From a checkpoint of a small transformer trained on Wikipedia.
Size: 8 layers, width 96, 3 heads of 32, MLP 768 quick GELU, vocabulary 4096, 2.26M parameters.
Architecture: RMSNorm before each block, no biases in attention or MLP, untied embeddings.
Training: 111M tokens, 3400 steps.
Each number is 500 + 50 x the weight over its row's rms, rounded and kept within 0 to 999. Layers, rows and columns count from 0. Numbers have three digits each. The size before them is the row's rms in percent of the matrix's.

# layer 3 MLP down (transposed), 768x96, rms 0.272, rows 294-327, columns 0-95
095:460515439438544574542443373434508565393494431523546591542525485436506562474497548482462459448543500578501479543530493541509482438477450487621483572458554525545525532484496455541476367578546578494465532522440486471543527591494510469505537487442543514422503529553532418520564540484469462409
086:477538503488490584450460488504452415491508494545499533432565556513528423421529519572575540489567376555477571531494555447582452447477444556471495543501579519393604545538502504575435530483493507610435491578512524528510538524469564430471538512475537531399424491504421493529503489527484414530
095:416430489517542499527423454581518483528534504497459466477529499546570468470539598550456467452491492449539523456468589503521504554493489517436568476490491612488444503369485497489440455473509548519487435489573510429614398635451515518391487486556479541529516480528474548520495639495545521501
102:457494435548489515477577531428525496447437511476523452501503517423462483473491460588537450530443421501552481511537560542440539549493532511481471500429558467468557495595538481484430575506466486481614593511597421418573507477516482616567539485425578498556439473439596457439511530504434449543
128:463505544479501608533467465457480499490451556490506457528507399484486482425492582555480484456499487400443551569463537502470532455491564450547578566585453461601549504497567477474500441493531506418424521440518499432501485508515568502565421494390519487660581515515452498477531575481457579519
103:604482435478535520510439438503486494530471387524569554466531500533553457524493466503511532546454492500563530523442473558478542507505470589454489440527508525424472452525544529422506640432542538502475526671468558538453475472440486489427456590467433478490539409499478512418544430478410462482
101:493503514462449547515561580542454562499508479508480462529577478551427523544510474496498555517587501508508387508578534393447514500474499478565434465574472437415487460476517581483594559507556551568545539535503402535454525634433571492441455502494498440428539493457510429384508468532464457524
093:418577463420522532466423463506516504486496503475557496564504511567498485474547578414510536513482479421401553500474417484524454481511571513508546559472532554493507540489584520591543510420489573511462543524510523593461534429462527493556536476505430563423605438443408529519560588451588502408
120:502559463511644535498583535545509469535450539502466600514550544485476611537567435479455491532569529477418404557486482460452533513464475542478430555489477533435472494522462461427583537555448594541450506502425549568478494509511499554452566567514519491538441433534511603508567438469590530469
088:494485434578447474544494475468414498490491395479451553502496495588528441535527529410632626551483622462500499457508457576484472466494515514484560504482498534442567462486448493525455582482539472453479465563491565486409523532414496436420463481453504492449557519499416416507537510481556567582
101:399482557476515563549577451476496464518465504476483557500475528412650421509520549444453381525527511528520505531483585579556458556504519510498502481451523468567594553458537443563491471481472572496429630509563487491581509398512525520477476519484441559515517511542503422455433574471471515446
076:483522532457515501520478492598530521538506610495404570456490505502434456532500524379508571526409451501479458501462592460501450403588536505386408525396451429500490525526383490499513522504567464534456566615481506488568536491529421451518526540510508493497555474537473472534456545513464555442
088:406504549519499437550441462468486484413509489506482459543566528516593501415453493554451459403599532485568498443481521453620493512516461541548406415478527461596553534482523440490567511542531551475532472523517442521490522477548460574476496431471487489409477539366487497570452445457541410533
102:472398513446665443508461531407523543488516514566446494476513463552522527564527509531484501484513476526483475568516533568514485526476404562554521439497358488520437501620526488518467564468545434506547474424611536445526495513487545405453452546445453536586505453489493542450459543470439524511
095:513493515430485478522543484523516444456452551565387508551566463534613442490415486524494515573507565567545451503480493493472376469437494458516416394480437482490567520473539514514561426497501547473479416520480535423525460469453568423421451524538544587563441458498507435444555532420455458547
097:503482473472561563469528406491506512487502447525471573390510450566508494508438402520525486545470471480579439479520578405478414450552474455538430498456460501548543444459462354515525525527457493517436422510592529492449494469568521573425533535542444419516539452533491437520433482428478433420
093:564515463537449478591512365556505562482510485632422460549549470447461587475501457525463508477538530490548523505517588428520526578444506558573548516493482546444542508352573468555519536487492505459482513587491519449503532491388576561511476481423510503484514463434515575467440541467432497481
106:529410505489523511475326502536499438559553473510469434572514446516472522411511589532513523463486437539462581612510460411466511483558508362519547498508445578507527527538497516494490522509517520611510557437490481551585480467530440559551494514490507455469546482482529480393406461506425517485
088:520603531571622515440499593459510520379569560455445519511526466584500505529490476458399471481520435519574408564492430464521477451529501576420478530507433495517536517484451533508412551576452499474433570418473489573411522533506464518470480559514488516587485462534511512448445430523539452481
075:374516451424553554495400463489420385521409474442527550405487527523472476462482504511576646522502518483545475519432464503480408439583562533513507553458428535479485477569438485489508520491508531542511516477532448467509497459475480379435494477516441533515466567582491490556520501421563531547
101:524436558551479520440473540550454424574553536460484589416546480591505491493602549469419542504547523423381513420466601476449500510410515498454541531521508489533562460460562451468474484437466487535621513439432516568484539548506514574534440467524536484493530471472457453540407472542433451504
097:460435490489557488533560473497442490467493586429533492505507516454472492614569388517558496475567499505476455497505523506581402529458558483546464515453460532525460521452555429531451508530516490493476526554497449496503519486502429548491468575492512542601539604447473521514498427576506551280
110:471517471594486518467536545567434462516487617525472431512451526484579560522506468510574510517486465525469497479492433465524577465522565518466490521525477505555595440494420580399548598449487532426551468477466519475499542361615537542499496460408499493470385426496449470467532534524500561440
092:368488501513485509501459503491550593546578553425504498468403496578512527467596512463482424477479582521561528535534614463498517533536551467456567512454510407492511528487536519495592566508516465554501570504520435573589473533572533526576466439514452517611463536432456565427435519492444510509
087:455474492483570468561533522508504443635496613449490503443482485584522468615550472475514541533447550473504479461453505439520570486559510492518538443466447529465501447450439493436484566472519481519492421502513486536604606534362400478498550535394411461467576452513563514482484531510520483535
098:531464558569439546533486466541410510532473553468514482512429536515505523502453505423499484509489593440489462469457465544529437504554615622428517553480449566536577528480517434505498456539474531445434476522507575558601401496416556546386447561577496503452459520510496512433434468433545468552
101:562549531458505547408587516542537486431423545423499389430430504483522440538490389498543499482449516419520594485515486514522504523450557482587529444572554440495546579505461543514542525527471518471582504567515470403466513478611478462412502544566604550524418501467482470517466525507438486501
099:455427480492460504502532553560506489555429510558496516483479574518501512560427520492451460551556475470485531607525495543534423555437422521593546488423505533515574454607525510447497506431464515435538518559621504586540573504562569510418454576417562506573502563481487589535432537480499534546
103:497523556515487518575517542471465506479492498478464487499489476454509492392435494503537426401494481482538528485536577462382506454471405437557461400619435490528527481519549505382555518475532460492502496566553447508489513623469550488510527496525440462412529615443562484460539466448446579581
100:565526412526473464518563385464489466483626537515555535542439471556490475455455442536639547498496460543485556496535566451601476543571569629503458499519546438488541454559529517477470477473435454492464559554554566522453536505465484479524528396496557486518446478504464507576567485582503459542
100:390513500511472498532482519476380508478548410503448468454423558523505426420496531541456473515469552554522431547514541463417410475465526475516529475467510530466551469418442452553506634510536524560507467491405607475534508441513590452472554482482440501539412488404564482476444555480523515416
105:586521474499561550488457469540578442524505543416588428485500527456497497475452478540477506542448510486477458558508391600543503496496482456506437521414462328493500477557560527416295523554523531460477572517519501491501501525511400497511446534493447551491504546508506478550500510484455461531
084:467530440479488467513530429557515508472540562503527521407412454496537545533463550476559649546500520445501409474550460461408476436443544531438617506468572452513519493523451468573561526494523480645523456538542450445473507502429411572544573527453474484473455541514572476477520534470540502432
107:556538615606515588438445525456488554415487560521630544483493534559496534577584507531546535490499500458479532532526494567591474508457524465493516494577485554509462552444465586539432429436540379432519516454426510546439490502453518496487462432527528449483441478494389513451508517508509436451
# layer 3 MLP up, 768x96, rms 0.279, rows 295-328, columns 0-95
091:530528580477544395435513503465575499534566541495536456468467447550511536457473490554455491549514435575485454553512432517443478565555509459503539400472452591544506502459419511447538560458578483474546543500507461507539493519449499564491433606541574438470596387479531466440525584537530621486
094:528504595545502607545578558407595490484478483490473471452555507446447538537500505478452461483519501489528544402568539432566472505482477451558468481453412403594505538536545495630486502488502502387531495513598467522455505449443501461486563540563574504554509554506492581507436488541511515600
100:465560522520492553484465478528560529505480522457512514550470530499477517421552473563579453426520564480584437579467451460478458472526494506454591537447592503534563465525420506351634475466588455428427537542525459488421454483439555553428555541484536557542542527527530511568514444512548562503
111:417445611523502531549553568489426489604422432505513415448502457473468531514464513499473509494555492516420505525454523475489577501473557571390479529468501497494397461469510493452511459620500552434496507483508499469418497344603497546470437549546484506561547490523462458452535496564546567532
103:551456521555526511444543485472561520543519576471420539451494478533567456531511398551516562511467556481505588409550458509548510476499452449514538594463535542592508577545482559486515399522376456436492481521534439511451553413434445486424574516429492482435446472547514595473492572470503561546
093:494482502463533491459566493539457482523456439447543532500465409444598543507541490459570471423580465509480525599518610547593421474536495480484489487531577497514576495376489462616595494496441516475601566484477497440482461452463522490469523516603492493527425511441528501455480489408596512506
104:513432505414486553568435525442483526507613533501527525537461527481411448478516496482504465449438498488562537477589547406520522420462507481341549509489487523549552477493561449481519510529537512522534493452475364513439493474499349489544473506565427498548425592459520524545454444517459455538
116:451453548641532580554481514466450559493561443518552459598476557479528557459556437448473590423587501576490466549450519524420481465424486489473431530522461530475503455459453482481446498487531582426359481436523436564517458459544504496534565511526465515535517493439517477550408463501579535511
080:581536561508498529474471549458489497455554498412498484585422465502497543440425439462400491580493462437523544460471442555430473512448488499546551494523473461543464568532510589469473450478447600527544454571469420407552471518457522398518395541531420524473446484516507543539497577561511446400
124:467531516518513510490585554493515432502410496509470497462490510536449415425566593469525580503564489508507539381511383622620500515469521459491528513572577523488527472411448518429475561474534506519489516455472514452434501523515448513529571351495555561488417490478471514526514442490548517581
076:538546442521441493550554447428512438466548435426574483526464368489414482540459392511566514461566531521495453510579545530510554609420569425528625502536509398462499523572474508482477479498478571471504458554496499600523424559484466512525575488457487542440525518503432486515484518525514543447
105:509489444548538525494469547488476535467550644362373577480536405482480447482494579576502500491479640541495496456517538468600494514456455554448401527505482491483453439477543479521556465522510471470507528496540471561473503459454583497506476598514486580492577572500557527560528468529525446537
083:554454463549521522414488528457466463518504474566519603513448533466441445451406557581455475483614574519459502549490480545569490573509566515499554538533461519445511392493485506537530430566510404503436435601542503544519582495512508544462589532553448528481490578521508475505540377456568456480
096:493493597414533435475456479538422505482505409487485486440418520538466520599471459524437522464543434422532426605530512531533567517530565565509471465392510541555523521480518478497461561538430478516468483530484543549426577494513596567586555577529460425460467478455597523469512570430492531455
083:490488591566541586480561504545451489482477416433504502502414461452568534530436515440512496470480523606476468438540434506428504488518471529521406559584491490543558444504542519531538512483590491523436553404492475397537479525405572467585416499534540513524438520406570490487562525489443490588
084:549499524417511429399414465468478453467470550433555504426476478516524509525543470480427568543542481505444539484463502514450532447562492359515480388486452440504405436532431548491445469464547347543546488477473550513458454547610506403480554454512538423522466509510471460519497494506538460522
115:424440572560491585501602431460527553496506473569486471490426568509448560461518457466490531553500520550505471527454491489551515523505432468485530550561365495480464528490479482357487490598484505443581483439450459595498431502590493442542465575533606523544476526514457539529496456503537451406
094:507455472531571590580508546449555463493506483545453486431409439531545391557527464448549508503455510439518456497486479538536619575556500400602472479486551502452539456536435534524533443512538488580579561526521623518432593464505442459525559457515480431463498537495497556435547554481450504526
081:600485552452437508516547464442562589512613486511495467443563510494575520433517470500555455526476589425537580550546440561563538460388419488550499476483568414431481547494513439562465518521520422514577500532498514587534480509488442472409457441549502478531473531492458499491514418541513549395
095:420531407527471554507500459371583418452574551560479477504453481429513501464374508470560450446497480512539562409583527549481399503479488477506512597457518526438617567480528511428441471513541507508412428531490508527501533410608507459536512500491535497536520467509448508479460466467558503529
099:543478412518523528486541491478487508483385535570402557485469545439459456567517465645515512534464518509489547448533475562500520497472473443441500538575502539498561509441467501531488517545509472463411546388485471442393531551456455569579472554444535427450459477529380408495537424466551486525
102:461511531357504510488471488557602507485472542515485541526477538449473489458493443477540502494451540583413513517622564512514445458399577475518475463564463498465604545481479496444447484608497579475551449430521426451463532593523600521484548458551469521519442530395531553513494570541500485462
095:553465456495505483458498511496486544510570485506519394412477517437504403563469516440526529618459474530467581420525488567470438512472478510564528549617619525515523477457445538605487525550502504505504520508595384469537531505588527548537547545512509506422490490586568413535510570482536502560
093:544485458480562516480431422489581492523555486530459487407545592479408518429529455445453554474448459509631537546495504498522550420452427475486494500413531562507552526470460460503595454491571463572544482396549475537466485481523504655431429537505592519569543473499527507514533485501546477500
101:486579525514430518491476504454523564506497614476601574416531511442488428460470498498448450503391516596443481449439494456523447490520588482465455521580555478462495494479398437532485417537488444475320420470471512574530552534462555492497458483496561475506451511534543513484470541551527461551
088:522509481501492598446601533466405487512494476581498518417408514448512525477465531442504444449595605555450541451445542547566383438532534482517541544480463463590511461453405460591450481539516533481494475519496526479463484406532497512520445521482539361546486485508530472476556510431465553427
098:540428583556495549399528495583554563423502465519527498539467611534566404439512587490428527500570587533471484468565431586477481446470431486502496491445417507531560522508495564508522488547548412448529462470522528559503467540445583515513434454437477527532512603474462484412573504513518498561
101:529551530517472481532599465409503595509570471432495440510509412480549457536471536446525495492511485492447439513465466456505365455590493529516499442519602612566561512513462517472552492454471501521508629481578528438460475532482490509528428601480447516501492418546493513615493528506574563446
094:530564458449511492508436481579395506506602629503569530392495550523451586494616475481556541473498415529423498569497491551525519511530490518495525582452477467470427500526519459391465427494473443444521579428451530452456487500478584536449510503527481437510530567539498564531539531587500514554
100:555534556459473476509528515425407497483499465502577468469523454453511550558453452478415538522630358485515496369549545461480407424386426467542500510444508500477523492459509480565492550547518530406460539473503417450476549506493498564481467535517403491500586443529544488492511529415552518509
099:510540467568475435464526520544451482442470406540518578481491373484553567428496541440472520443545478473536528536442530574517409438462515501473530475449540587567513475569582423473506464545420509489451547437459506501400536475478500584405459504566569493434483510554563565474446559447493578468
079:538468588558472498503482516505535395547509524430494498613478484483389548562521434499511519560451613496465491422559513493585509484518477443476520619548483452436534515521459463470418504476556622537525453475587399531542475553499486452539598471530474459481451553524518456506418427507528522554
101:491423532527547488483435397557528597568480476495497467446431521508488521498460417454478544500533511553459456401455489571559476456474561465495567491580428529543475557428510461556467439422516595507538533502617486436457516617476587458435514495538536521542522549521520562601507467573553533507
099:551529553512490483535485543546555557555420467486576493522462464502450439421511519453498585486426450486401512575500536475551483562413458515587531473477504448465532405540476436545465540450554545479424446478542587491425568523634521510513502482506639472584456455506414539491523479533554489468